Weights of a small transformer language model.
Size: 8 layers, width 96, MLP 384 squared ReLU, vocabulary 4096, 3.39M parameters.
Architecture: a smear gate, learned residual scales, LayerScale.
Training: 123M tokens, 8412 steps.
Each number is 500 + 25 x the weight over its row's rms, rounded and kept within 0 to 999. Layers, rows and columns count from 0. Numbers have three digits each. The size before them is the row's rms in percent of the matrix's.

# up: layer 4 MLP up, 384x96, rms 0.279, rows 297-365, columns 0-95
# down: layer 4 MLP down (transposed), 384x96, rms 0.265, rows 297-365, columns 0-95
up297 116:532500501497451523494476545510479512505543499488523469506540497515533498497490491486519489458506505504515467464470488496489491559492530486550484498490493485499517462502470550502552534446478494479530519510513511490539501528498534556483525513495451542474537491478474502496473516494523496480
down297 121:510523461458459496514499520534502494516552499497497485486519481521520495508505486499502482478554479540504494475511465527532513531466513507463469542530517495479495483522504528456528489449467519528504531539486467465531482493495521547461498518539478532526525502501508480520490460481482460488
up298 098:529493537456505509458502476475488481479491509514478510470512561521499486532507509494509515488470501518470499474505488480539507514494545502486524524471520518484516462545534541539506513535520463522520487499537489509563519476479542467514492504465482495508469448505510490493445465495531510505
down298 099:471467450479548534424497483484528472474506529522504501482508503524491521462502542514502502510515498531521474549506507511546469543539538487507505507481527526540484482515495478486481491520514478514517523496519472502513548477491495468495456470500529487522539501497496507517462493479528485543
up299 088:556497462464486557496497482462522527527504466489536539529480472513536502475481490474512483477508526544523459476512495437515519483461502517517524496475498489521551510498513527488517515507495507450498499532476452539513504465510540527469480526496513523479497504478494497509519505510498542488
down299 090:496521452496512553458513508473483524502542517448500523492469530466487500517515522510466456533501518472500524510532539515525491469523503473528458496460507508543494465521508531504477462538466519525502458493512494513483482498490460512520522479485510484485479494529492470487518486517556462515
up300 108:520527460440524473475502489482492479495495493536499510549543493521521524492464504490490510483483545502542517509523522458492515533510502505524520487512523533516482483488529486496536488529555470483528486505525499471535497487538506547488428534484494538511481469498518487478483494516492544474
down300 103:479512531498560493518497510486529510504439530481544481499497489521483524513468508500475503524537522484541516478525525533487505503544468528517499473464449485494488490472498479498528507472502484491498464474501492526470555512459522526523529526508504530461480537508488470487560494477502490532
up301 107:497521523474482526501499497479485514493452486510528535517472492459508503522500487481472536576480503448508501487563504525527527514516538515512532508510501487455515495514523532490478480516554504499516514484464498517531492491462495541521463502501490486517447475497487454529489498520454510521
down301 108:510524480467474538461538549525483427496487519515505492458477501448511539533488504497471501508483443509487484489541506517498484541509531503499458501513485511472481507511478544495455521519543520503499479485517512453525495492472494483464463475472511449489514497492480507517475500500508508487
up302 100:524481506479475488493523499474463497509511500513467542495507491455513476509473512490516523479504477521482458511495521523490498484463531491521544517486519538506540489474512513544529530452538500520503504512531479537469524489474507515446506529532492508444463494512553495532506479525492559472
down302 099:536511477499502498461482451478491472490504512562493475508447484482520511504509541496504446485521479475495490562513523502524494433556509503512467475481525490551561486525484514491476543498499477532471487504497496523494499501500525467445519495491497510473509509506505519502513507503468501488
up303 095:485559493512468478525481511525475499534492495519461541538518524457499490523492532464498550515474499478527504469523545475497528499472500480541489517513521489498506513511465513507569524475525507475533513485496475502490483464525518522505524497520540494495531505520504507483493559474446492528
down303 102:529504488515529512518494547547484534497475489485502438516522497505484489497499592507528540522545467473521488473508521520509538488452512537519503501513509497489503525522495496526513501537470500495492548530477501498493476508517476483498499520544518486505510490519506536479469476453455470486
up304 102:481500471504487506544503523475489499504541467487533485515486560504500513453471462477530539523466494532489510512497542452482510492480512513495534491479489484549515528478521497456521528511486475489558479507501452489492482495509507486516515498499541528479501453559514462482490543504498505521
down304 101:462499516466552494505531513508511481481484540442497534481484495542487558454478485507492514505512485505545509478518509500486492485500453538451508475525510446529521508480519429512503460490512501513529542507533510532460512477486470504512508514510483496500507499516511484516495486526477456500
up305 098:560504458477441534555504493474527471525514497503498485512499524484509488451453469486516510473525519497499508509486511521544487516542504504535524517449469513499461475490457513471501470528501527513543494480499556509485494544508471518528515499508519513499538486499526516478503492492490498538
down305 098:506470518533539483502500498561449488492471516472494500523496489504470521494586506480499514488499481500527492535513471499525468527537529524507513538472511465466459484519524439462540500504495488482509481521523512484489481523547473495531490533501512481512501460508537508479512480485495496524
up306 121:484495521508484499528442508449504526483435532506505486506530479500487535503481478476546496493492504461527479487478511497534532500524530543525493491513498498486480534507513542477507476502540483470533490495482511501546552517555458533478516551521507538511508463510513508506467518493489511494
down306 129:474468535498486484496513525473504486506481532478474487517483484528469511520503460501530549517463522503519540489516512525474497498497481518534543538491463516521531498508521496489504463500465494503479492536512465511521539488493455522441549445533497495499459496538530525496519517487502550472
up307 095:491546451449474518504513463542479456509479452482470476524487535502478506487497511482545552486527529486514453479529511498507504524468527502497523515499530501504478489472478495505530508495478495513523477482531482517503487548490483509528540515494536466463545490504483494529522547460503493481
down307 099:513501514512522522503496515456526449532495487531429474512485481469489524491483522524513496479538470491537514463525514531504511460502520502497511483531469528491466500482513462509491526508519558524523531515498523485482501500472463455510499547485468511524501554497494504461479529494542515527
up308 110:517525463513480512493511499481475499476505493562514472532524505454478502501499474491520524525445510499512486481505540508495527489484498485501484532493483533489475502508517576502518482527502473518508520518524486485525533512502551504464537504511525506502487524415509493493485476529547555483
down308 107:521520482513477514514510507453483464474572525523506499468489525502510571494525478491467537495467445522500502509506487508481478490467505493486521494532539498481484508444564507509526474524518483522505551480513484501478491514525534487496540530493517478515521487505491493489475456535500520490
up309 099:528513494473456562498508492468484511529485528496513511490505503470537486491461512454500478498474555512539487473481514476513481523472520522531497485447514528543511504483516547484541548473487503444529493497531476491539491484523483474479481507516489514487448505502506501524482491533528525492
down309 092:517533490486493575529460506521538592520525498465522481501494541512477497502517479502499473501473491448506500473512506488454449471511493524459512499489495486470491512502464521495522471520531482458479513474532481482516524477504533480511498467517509522494512492490507527524494492486480459499
up310 096:502546482486439516471491457492506514513483506489479515502486508494501500481477479492475484478432547530483551474458534484491470517520457477527501501496472488501511485500486495481518467508497486496464462542513505526488467483475492486496490497490560493482533474509477460470499513487474569477
down310 094:540478505488498490476518514513541559463519528472492497477448470520487515500496517474546434481486519472488484516504509498491478503488506487526470474486521472492473463442506477492492507512499507532509524453478467470512531497514517500508486459556519461516497531495529522504531483550494489524
up311 092:484527485444495470479543486536501519525498490499511506498501492493536494543497491489472482497528522506555472458495508482486492544511506470541502489487505504532533513548457500479540496525497533489526497479461440514494474467518473516482493523520486540498462508539498445520480508532512537486
down311 087:470482493525448577537464449489531512506523507461495494477485458487521497465530518532442493479503528496465510491508474487513511467462510501505466500497503514526540501480515525523496539549541487510522500484508488502501501494500494436500468497492497555497488519503491516511495505526514463482
up312 095:505477508493457519484513533481549484471502509505438502495517520470503446472461500515486508546529502490535470484526517491509486519507523502522456572501565500484524448496472511497499534523488503510504505508521517552460499503493479524520489507501483485479481495481497493538457535504480468486
down312 102:472454483508452526509516522522503522469520473491479504497483496494505506500478508490488425494531567470531501463499479490526509496514524552518509544469493500487519485505493521529503494483496476528488528473561519554471520513457495478513504471526504526500499511459520477514457527490479480475
up313 099:466510496515494521517503491503503458523509509511445575525517483482524474490519491487473536507460493457520491512500508514512464519510507424488486518510521508513510492566500506498530504492489495485501514483479486544538515495506494564522486526479455454501511483506520484536524519529532532496
down313 100:527497524489565504536530515503478499486477539494476524459540509482507502504573522511453489520553490515559502485509503508460471496480488481443487508511475508525452511546506514507502513514465507499502515511486500495525492470520492503485506527524503483491560474522533520532511493482512467514
up314 124:512493523485446493482523484475477509525489504487484529509517548491470514517454461498534477554462533488521521471474532478487476526516503533539491513520508511476498486531474506474508477491465499486509459497485486514530486500494495544471504473540527556481477462494503492531436515477525526511
down314 116:512472504448500536497493527511487530514545525474495494465446502494511501477508474449488406492498493533515543514520506492508473468511494464504502524510476518520515497477483471485485464482479526493530527474516460480469502510470500498540496454488512464510489482508530520514515507543498493454
up315 081:512515509549499502490462547480547493500542450446463510513490493502515477508484507533523487556467514468517472478545498492498519530486532454531523483455487487503498493444490473464492545468494466500521520495519464503489517495523516511458524463507521499496531470520512497493486509503519513494
down315 081:440478491532492563493540444484493504506462507537463489476494497462494480444529524468496488526522485507514519543521475518516494541506504508521525517515474523499516513509500478497509490478539517512478572495518488509516461489525490555517497531495513520498496480544483477500481489477501521534
up316 119:532509460486485497517493486508527524474481537509493507498556476474503474451505436506496492482468515460490464441527506476491520503472518485520483517476542493503570526521483478462513524519552514481469492507517502466536479473481515515477475512465509486481506510487525498490491530466508513530
down316 109:493489540554477464475475512511492529523508496456540551497496500508463567521480531492480496487507476480496512455505498469558494471474502510472482514532521508513470535480553514537485500488500484469510515464503521507495506512490463518503525578526493474488490484519491504480470513494480496506
up317 086:490525494474486543552541502524503504507487460472509492509521536505472478513488509454522497521476478506516465494511482522485497478528510504496498534503505519514532544565460506488502487504553498465519472543515460521513501446462520531532539523495541513514528496462472508478491531487494516482
down317 089:510495502493557505477444488487488507523493504530489506484502479479529496500522491517487496506458448520502517450518500461511528454532480492452524530505563474509500470488491481504504512483481454508506502490480454475511523494528513468457481489490458508469488454493513539529477479481519539465
up318 094:457552496488525502527486496528505498516485533515490545519480554504511519497494520511498522492542466468524495514541504499537502474499489451488478507499555501530485549545510539455499472507521550511518523508516532510506539480520503492500467505471504534522483456478505520513501536507528548510
down318 096:510528482543568473500491528531489482516505521516512518484511523471480529458490546510483501498526433508509506494518468504489470435453468510459523481479544513494471502538498528471487503539526503511485499519492490495514507477527465496474503513483497522555490446496482492493502521474513486521
up319 095:478516494523477466521456463531543519508501495532497461517503520469518483488494493457517501484514497533499524482481512469493456510540482513483547481497547513486522547492496490499462522479473497514469490539508488455555509517471542481481476504515513516516455491470535500536517510502482556530
down319 098:513471519469505518514442464501477529472549519462532461513449512521485503452449542496511443520449473479494469507499492470490511475517483484504491495449524485477534481486489484517528521473490479507497508536478490499491477509497476491515470535482523488538507504477497514474525499453509499474
up320 094:479483501522503520499493493492481513557531496488457515496519558495512490474502468442552514487501481473519475503468555472495492506483514479484496462520462504483498459519495520465478490459504519502517491485504495532483481530499578534488476532523513460475487489489449509489516523514504496541
down320 094:491493492528490541539501514440466497488463515444444510465470491493499488525496471482484503486505458480529514507458475520462480487494515511495478470500507543487506464516519498482491478497514507507544528462475517490502468527513539516547538495496502499528508465512495519513452508446524467525
up321 106:474514506471484492504513539533529526510544470501496496503512495486484463534497514494513509490489493454528508531495506534509545508522537507513539530491512519515492502485483484476517520451500517541468461541566473547504472470454546523517525489535496525464499488465492495504524519514523535535
down321 104:498497512502473522515508499475508534472499472531513473497473475489528500501529522492517546466478483516462516517523539482483520517508518454484509475525547491469467462522505438548467462495449477532486505540497527473501489485511503560507488494545509475495496460499494499516491477546477524500
up322 095:518491516494471456535496470505491457512513500445520514465561492510512524519483517506500490492496514479535473476490503509476522468503541479532512484489529567557504499543514516511500471471515471496537518524533559535530497490516508496505479495498488500482521475499540522475476499512552479477
down322 095:490525465495511523421529505510529479527511503503493470486462540479532508498528465525492478512512497528565503488506506494500449503478492509490483512501505489526511509506512490524486472509498537472518445497484469507526481459475507476531505425522488483481533502488539537509497485529466480465
up323 087:506487499466503452517544532547555508543513510538509509545523454495503489467518480506534487479515492479492514505493508509478552493495500475494507534507488560499510506458488550527547504525473497513503482485477500483524504459488481497462517509520490538492499522503486500557513504470441501502
down323 086:478490513541478569526500466468480448494499521542478482483474512497510499510500473506496481537464514506516486509474499454533489530491490517551488492484494518514488543502504530491537483487550502475519540503509491478501540513514489535495519555455487529494482491523491426497471476509505502490
up324 098:512509525447519469544490525465480470506522441486512499506531479472558519460470496458538482502493500496489509543480525490488494509502519491513509473465524503501513522543509472488513506476537474481511476526538488479500484508519485467542485488484537491452489460501489498497457497560512525519
down324 103:477471500494580486494508499512478488505498541461531515507493525510457491505481500472485578490508480523539504486485498521498489500491502499538484491493517532517484491544520436525486510515467509506508478527543498525517494464553507512525534522494451514471512484518477532501541520463492510515
up325 099:508534537542475547479485460512509459517502519561511480489504515537502505512485479472486516500502506461514517475529506517540511543487507493488483488518540522511460519486509528483476505508510439506517502497477486486524515516448536516494456540510461540482481512515473468467525507466515461487
down325 097:519539509538478554464568491507518473518501507539504479484504491526489491539502505499479467449493527493514502491521494504524475496500508492500476476530509516479503480480526528479485502515484484498479523503516482452509494517483542483502506508534462525454545501492477440478528500539452489561
up326 096:497504468466516548499483470505537514468492531540477528474502536504510577483478492503504512505492487479512490462466514494509515497532519478495524548499535494487497551524469526504490500517540492494509503505507511517549493458503475466446471515472515519492478469521464539504526520552478497505
down326 099:515502476500539482486472506509505560472511549483518538477487535477556510513506505485433507493504507523507504514461498518494482443490465486491517548513549471476517506505498576538517529512523498497496509493499531507504501475496527494464495511487518450498491454516487506512519540510499501527
up327 103:548503523526489494502500491502496465481480535517488533518526482509488535501467498510512520532516483513483481516508497495534496528534527527559520528504532521519502545560486483527493545479477532448541474485494535497474582487510502481490498480459537479450495492516509480484511492498503501513
down327 106:534488525479507507501539500481524468480532504506532520517483481483520503513507540507508460489509426509465471519526521500482510535540494502499515484506525484509505505493508382509475490498472479499485517475496537501478504489476471507463492530534546509499543509546509503512524495510495509480
up328 102:546503495509507514476548445510479459474485486504528500527496562477513505496478478504496526533482488525486491495542498419516500501519511503501539500503460512498487507486482533515500518486550447525521494505508515493527557511477543497508494531552481485512488487495477461500503523495529538508
down328 103:493508489516589538505531461474500445493451511481514479481538482530502496528537497498480498543505482482496514518500490490521493546530483513488478478510466507497493492475511470506472529523528491491473510481476511461467489496518501462521542521489517512562516503475523495538474505472487512546
up329 095:532493524495445480514512513490557504490532498499511513530492523482517477458502452532501496491503515465509456464453543478486535512510480465538508514514493561494515555496524520456497486515487543517499484517486462486506520442479492517485502496482536482521458492512495460496500493528489494522
down329 096:494458486459466525478515535514539508477562535483533483515429486492468511498527500530488502534485492520516501519535475493468490513503491488546489526507492502517548482503513503499526463472481513523481493495473487511479434535483467487487508429488511498504519530527502465475504493479519497502
up330 093:502511500491456449533515516533501502467486503546561478489503507498517455507459507463492550477512549526499476462491498473509559560464500501514486485521504511515497507526518520509521519489533539485515506495539490488474488499494530495515465531495467517513487510492486522530494547496490520548
down330 104:513498534503409492452487549502517548497470518486504507466505490495530502487502588525486492480482471503480511526496488517538499516521464531520494504446488500519486501503494473493487485511499486455510573484508489504521521505508512488547504515509500503527483500509496504516465507528494539517
up331 102:528476500495491512572509491515469453544518495534529532502537487554494513511496452460497513555544485530509512499525509506561516508509503545488508574500492486478510509510531513529511538503504529497490512513495516492538503542532485513544492507490475517515530503496499497514503489526523504501
down331 104:532475512521432528492484478490462480494502497533530485516490496549516471531507452473510508487502493498483468517493470522536452526528504525508482531477487501490535480500487496525509550531496559484467502534512514501529480518512503505526540502505490521497558458543490486457506540490481504490
up332 105:509505489479440505500527499479489479497479520498483559473506492435482500511460510493486500490541488540506481492518526506503472501510507488526488541522505519518531493508469495486542489473502490499506427497537509499491502508520539497471514500503499486427475465464513459523443502502514549501
down332 106:514519488501436491491478464495458497479493526516538494503488496476510513501546599478522435486507422492515493513508514496485447413514483515513475515509481508522544527475486512461506497484493505514494517500522502513496504496523526495503513491497506489493512491502471493501499511499492477498
up333 091:488514513545475514508526539464506434485494505526506542520493504459518508501522467524537540513512468467491497520534516472505475498559508485508484492514495516492500504491483515495450475477527484497511472520484515540491501457488482504521513568519491537530492523482513524526452524540538479496
down333 096:511529517531487521485496503518507466494485453549503530515501475476522483510480492481537519497514515447461533568522483481486487501534493457496473501513480507478592538458469492458506475468497511490478498509464500486478483466476481478516509483510490499513548512492485480498466523516504503491
up334 102:519539465490508479472463443445516468506524480524496481505531513478547521541502471506501483510530528511525498501528514501482523522528512484523508506539539508543495514493497490513517535539495506502465509501460512531486494462483549504483455523502512486439526469497522453499517484470477499526
down334 102:505534467513551496498529523492508468465562508461487523483479532498502488518548507514468509475505526473526486494523502457493532478545534540455527492497473450455509482515514496531511528468498488529487547493515517492498498527526501484518520518521493489464460504467485520502555489509495515512
up335 092:501496486481507505537553475479511464499551497501512521471486541460477465465500471467501521557468521488511523504459488468491522512495518521497489502467520521499476472480476487465518489486498568511486465534511467493492513547505514533541466498461478498481465512486539520526505520485473501520
down335 091:494487462534542473453539493540463476477530489483504493471535488559553507464535486483514527496484505477531493503504475497536520518491493425481509512515508508493539520539477475508511453509499480479511503522501507482467494494459498463529548495517537487524523472505491514514476479516495493484
up336 117:474507483473484483553504475483514488493535466527495512505555475464517492521495514502520491489458483470539499476486517444487492508490536524502454522497485552572490543528529509471539541504505493467526504513507511475487525513471521504543508505506492531495501467520526512495455521523520479511
down336 112:470489521513537498494460498487549483504511468500475455527500483481495497505517543496489495451491488493516509479512507477512470475536513589420500540513461505502488510473528477527505524521472506537525481527504493482484496510478494491513496443511494498505528519532550491509465475514494491501
up337 089:507464454494481473518523531521477479470490468552518502477488544490553458497486496478534497486508530516534536476501481510502526490477519520476517498470499536510435452531509492487535510515512513464489514572520477481521538506491469490506482484514464490462464517473490485488518508503499483497
down337 089:466523530479415520497527515488507433540467490462473541530479498516465509522499487551474447491521509506494506515505506489499485459538493511527519509531508514525527504487512518500508474506509521487509527478478517507484492552496476528456507508456514488553529501492506487493473528482517510490
up338 104:496514522541507502535421449491532488486516512475532519536468508502520505508495491498481505511529536500488529510454504511514497525542528468486476509520485530497507531529524508455497502495505519449530483502527526539483472430476506516528485472495452465495499517540484503528525523503498506496
down338 099:437471485535494515484540467492542526494532474486520511509450490506484538509480524512496524538515522511521509504508466491456487509537510510452451494461487504502572476536508501467482488457503490485509484503475497496507504512464545532483523528488479478539496489519502476546479490506486478515
up339 105:512524534472493522505496520480495504539502508468486515499498507434493499502479489487507490473473504529545550510471499487502491531457522534522531515439529533513492495533497512513505565513477460478495509507504492542518522459545548523493468525509499515484484462482534504542484504453502512509
down339 112:504528521497510482461496498521486625503441499496485512511490508501479517489507500525411480506471500495464508462502497502460459536494469520513483522500483500517516505500486553541528508530527492484498491475515504510509503478516514511487491495487506536478502495459472509501517502495494492502
up340 108:560490510492485511561497482461518485496511492462521508520506486522545497488512524513509537478510488536518494465486512481535505554497529516515502518516477496549491515543506500492498528489483553493500469523477505509466545486513574495501458513481473509467493497503540448506505528493522509529
down340 113:543463545493501500500472511491489477503490456515526487533465430541499528498540527510510541466509470473470529486493484451480509492442525529485502512532503493506503507504507456479503514488541532521527492466481498490486521458483493522480496503463504520440518540521516526503519493501487494486
up341 113:447513486419490501515508521515519432498494458462458490506506510497514508535498471493526482482472513519554478504476508509503487496486556507500514517476482532546463497493482545512506551461538523498474491508516496510520484491513508527478504489547507512509481454505523504474480523516500531503
down341 102:472485513494482520504500474522546467506533514508503496497486482495474498455525451511505457461520498509531487550497440502509485451519513459544489499523524527554539479486514496471502439536468478489480536486513505491475478471467507486487515487512487498502485557496482498485476515529516474487
up342 093:482513469479522535502477488536495517495515512540509520499513577508487437505496505509516505515467487455491432479460519470543481489486477510478489518481486514473500486520507536518544473497520515481493484555496479510527517487573499518464488525516513485490465484522477514482519510512477486492
down342 096:558540490459623463513509518549492548509509502512493502482501478515491501474505505491483494509483448496494493494513517512526520452492488482488528528506512502500465488515501554489490486529513514518523461505487497502452518473495507505515485474485507512493489491493512527482467514528501471468
up343 091:502537501487499515513437472522495467516504480493488473513509506485492509492501482470553507508525475488496463489507547503521559492466485513508534489503531531530478512560454513490488467490472549452574513511505505491502545503490485495521495492476497486481522499503464520505481496532550528506
down343 094:491470492518543545526476479487515443538497505477510506492491496480510523517519512520484510524504483462470512480529502513492481508504505504530509459506527520521511493512456429494496486509504488542519441513461469486501492479505500430487517502474521541489509486471473462531484484493514436526
up344 120:488540430485481507509476528525535504510475519501482519527526511519512469525515506492481474476439540484492519544525523516515536548522500511513480495455495549530499483529495515515485533468486509543515474489540500487538475496496490489514465527508492486484499482465500483487432513487475495532
down344 129:461517517508495502501457483520521511502533515471484408495537510469487504520538486495523485478486489520489531500517513524487504518553520481539441458484512501500474473506475497529494483483451532513535511515509525450490494486492490518528524500495501489463482478540494479468457499524497461518
up345 089:492496467476524519492464544453516491498439453487501555547519516513511503476447521492525489506468499505520523500502498493543532487480539514484526501461463512471557527519494491501487529480519512521494494509495490500518456484513531522514491473487521482472527448498501469501523509504548520471
down345 089:434522488516522535499515439473532426549548506557460482488506487450475485483463514532496490506521512490533473471498522473482500514483482477513479499481522508503483504515484520493514498495466482465529530496521498492496524509529488529466469508498507517486485484547482470490490499496469477497
up346 102:490523521447520490505488525472494518496485469472527486501534514526519490507486484510484527528490519504498525507495551530491518496497511483512486514489509498569498481535483494503507514493459516516488442530526507541554519473484570557458506519533527514470515459514521511503489517546472498495
down346 097:503526498501446461525508502515440529485511472522488515487509504527531464488495516515534454535485503507477477543496524513481526440513468487474534522512495504508464524478459483518484500431519471493503521458494468491519540458474517490467512510492500491465460496513481532482498502527527509513
up347 081:508523492480527494459492516509485530491484492507450499526531552511510490510490514499544558482465500512482481510509540477508487487489487510473463578495499507500508521476518513509490497452510504512505480485542456527559528497496563500503505542499515476494478486478504523545525545519477516497
down347 081:567518449466572458491486524490502499514517516502487527477500478487492494484442483491490526499515448549534489536505508499489454453511513481488506468511486499508523531500515545456509476527471502494511481472509499513497498519495513541510521532479534518554515514481508514485492527485517506482
up348 098:525495504486446547516530481515508505486514504510522500502514504477526516486500520498550527476515504515502525491486514519501497516513511488511546570485527501498458476541518541486499579457492526486506501503509512503482470490527496487535488500499491560485466433509524448473506466507494509492
down348 098:507439517496524525475535527487505444483501550495525537488470500527433480506517490488525473492511495538484539530476506540508470517507489539471504500488483539541516488503518503480463505475514468487484488510478511448513501466502451486519512513467502479529494494501512483493525434514510518505
up349 114:472535521484480541494510502513526494528494518496495525507526511468486475457518445458537473536487505484514502506510491502491543538498535519546522505519494530490479519522499522478475552460467484490513474532520461493535512544484516526490542496502494515502518508527515502539456485443519486536
down349 115:443496533520539501461515481480508507507531550526467486478483495501476492462484485477453462522517502502493483473514511494492469482495491501530520537547471512477531480529533443557485461546466514524474538488508504468482492531482508516489506462485484529500474489510487537480505512485496485476
up350 103:477484489503453496518524495506537483545486486521478551497535511514489518461430507496518517499471510472486511465475542509514490512523499556512484524462481535520512506514501561477547497467471460465506506471495496495541474499556510515500491499532505504460487487514513512508523510477513477536
down350 099:501498483487503486492516438494543501480490489497497505507463485495454556493479498493474509505476494516505528410481496500494468419470529477461490482526483506497494488465457491443503475524486491501513521504507493502519479483521508478475508519463513527498484477486459547458509493513485493504
up351 091:549508493498503505486535540522526489496483465507490514498490523464521488536502454458521505467480530451539507524535503503494493489505551562499562486480531473507476484501498503449492514478475530534513518547512474497475509517498479504456509493497536478489525500504553466501523509501482519520
down351 091:455471517465492516543490478510459486474510515460493497506502479519503464453501488541512523545531545546500493471494527516492516487447459483565461520506493499483507478480454527514515551478503512479472517483484508464510454488471526507530497511518468516469513493512485506499472511497511483482
up352 096:540533460453505498480476520499525475495481472532519511502485458475566496484472455468562501537520493499503512482499503509472494562502537487530504464462528510488492497479491479503491522457502500496489489461508461465504521499500473507506456520499537492461490491491509512547497483488485500542
down352 100:478466507539540503490532485538465494490502558495506456494509491492485500504522432476510531470479572551535480505473516490499502519484536542469505499486499529513549504515519486532523514478506508489489484529492514493511520510497535484466465462476501494457508514460501536495516498518501491468
up353 122:540491507481499483463456458523515469527524485485506527506507523501524494484462485473491514478489489493503456483455500460479512506497538526538539499490471483508485475504527494504499561461473540496504446510504450521501512477550540511467481466467494484487505512478466512525478482458511507528
down353 118:536448556496530508510477512487470448486514509530506475480522504461469548511486498489511516519534509527491464475496493512504491451504570574505508477481465506494476482510522486511501552472521508549498493517497488516500478491512517499533474457486486495494516512554492499480510510483512494480
up354 100:470563461481444491499503540502510538514474488510527499541475530475536471456485496509528523482558516479514528511459533440498511517537479504525508502490517507487486485534513466488504491487482523480518488517538491518509519501517525473503550479519499458476493494528526491536521531505476509517
down354 101:505513500495462521529525467479518507514439479494462500545502484531500480497534449542497492511538480524501507454485507485475504512485525507503482467461474499473493451523492475513496487525524480510499555506481463473552547506508513456481533500521459517522499506517518527504518529546483481518
up355 088:530480487468501445519478526537484519499482468496484528496500504469515489476515502467510475457477495462550530513508505496497494458485531480505531489517519562493493532521465570506519507476530498491468493476534507485527474464489510450522520463505542500471476486483510502495492504460479527473
down355 094:481495499501455501458494496484488465503499481480464471524502471485493526525480462512504526494512492502517494453486519483485480535482504524573494421520481468484468499477503465514497516504478508515484472511505486514488477495510521594528465501511477486485496476511527524517497485526453497535
up356 121:474519508527470451499482444437518463523550520475505517548492514484492508509458489484473502491523504475537481442494499537539508494492498516484486553512521493491471500504524522518513543514526477518525464474529486486525540494476492483504514476448499504494535515470476491520530522480503493500
down356 111:508524509527473487505522508503554534503539494455525496545491503490504521492516476518486518472515519462527523460511482516516479447487483499490458537514492513491494475484534448506474547499559482507504510463548483452512519470508477511501502473485474489488531523472456491468523516469505473483
up357 107:483508480503478528481515479515494475514490490522532529510534508450448493513485472489498489556510500502520471504510506507521480528527495507533502480501509498531527492456464537469470481475477484484466472508503499484540524501456453510498510512512479559499530523434490498486536509487557512549
down357 103:517442484491454492511514488507484503472450514498531527491508466503519508509499528518496460514526491516504461570486515473473540478524491494524514529525471502504496531510527501509510507435536466467487485507472459513484521471512458481496499490503472527515518490485500496490583487503518530517
up358 088:482530536504506522480461515486506491544487489529539562507514495516511528488503456473515524479458474488519490477487545487536514498508489537478470547461470518470490523509494518505490469490471436453515483544494513507488520539477498499468509470502465479454515508486494505510521503501546523510
down358 087:446509517537483567519501514455497478504499513517530471522545486504490516472556505491465430485503496495468500490510471479478502507490463506519493544457514551477469488520523538488529503471508490458515499477478532528521494477481493491501510483492505511463472524497510508524466517525475464503
up359 109:474501532488489524504498499499512495517507510484494515486500517430558518484443506467505491523513573508500514512527506516490485483551478520563494507500498489520490486498505521500502557480454485512500475486475493495525512498495509545474449497461471521488488451477488476509475528478531461524
down359 108:493488509473497530523484505480504474527538561495490491526457513496508485531532523543511470477538529514522504506527500483539462491511501515493510508569430525499505493485532455492529492515466472529509494496513523516502463506495544523528477511510525516492503492497518456503481510572516479496
up360 110:516513527484478519491452455506536503530514524515524506497495523475473533523499493474469509526525488523508478514538521516525504526557492525483541477505513525545528526536504538505490504502477510473514508489506534476489475535511527525522516544502460462470504462481475491568466489512514532530
down360 110:494506476470512515478515532511526465522512469453485484513482514490493547529524478505514487515532487501508502520541497510489487445501532545487507506512508489538500506490535512487468486550477523545498486529524552444485509524487461519526512481520476464509502525556486452484504500524518527452
up361 097:512545541531454477486482504484479476525520492457481497516514557497497510463494504475528503479520515524503481520543507502473490543525517493562521480468457503511547495522485505520542523465477475465533477494530506471480479499523482524549524511494549509504492493485522477531494477473521506515
down361 097:483558431559518519453517480502468448513470505534489517519482495518490497525488516512536521441519490521487503497451486536481491489532529523464497499492488472483511495454496482457512466489495476519474493499488516481487475491530502493482529549502507487521508476495463505504487449490523503506
up362 102:465502482526495477550461493500486461494491473492522521528519553519539486505427502498490536480502513492489522512509539503525520499478522503515478543526506510530486527456472557522523502466476465515503484485552488512488508507495508552471450496503498514509528465514475491494471488520472531480
down362 097:532488482516516467513485517496476545501475519454512486487503496499492468486439492507487505541516494524473528527473492527493452441504531485517503547527491472507475533472511545493498496499456503516493511495556483500493513435450512527481491498534468487508499519516514520517441522496500490480
up363 093:523520530499471516511461490492508524515513438485514536497502509479521458485517526470514533488488538501523446497528532528504486544487474526519483471472495486531493472466516534449483476471521510535501494514547479468542504492475526498526509507529509543517496525531510484481487495496524554533
down363 097:508482491488507493540511549502494523499491505523520514492492488534499511553509574504482533495503495492502483515503492506514509572493474496526498457459498482464482507459487522478487465502481469517470525484541490457495519515495475505505509468502465496577483526469528485526509490478532534543
up364 091:476515480499503457470484501539497539526514459510488521513487485476500502464520492507527470505478514516530542504520521456506493495518512470524538520479510491500495486485501562514468514503467489471529501491494498557500540491538536508480480536480554557505509485482521453520489561518484491524
down364 093:470468471530492491530509487524497540503502567518502525509480494503496498510490535513481449488510566500472501505486453510491460456532498531509490446501511508475506499524500455510506477504524489525511482506545491488488539498518473565515470468499491528521498477482471469497495494506528559513
up365 109:491526495464504487494486517469529502530496478481465477524489490485543483522467510521508526534464529478514469442437520509486524486520493505488471571519530513497502490512484517511476503519500497536491491516484493523487484516545478510539462524472505522477529475539514489462474486473468559519
down365 107:505522480526545509469531543500499507513519547465516484449504478529537513514523554542506492509495518504504517470513527528474540489491479512451512541489511506478515507502489506501465497484499521509466473492492488524507511475529519492420520524494522527494507474465487479510456466459504482547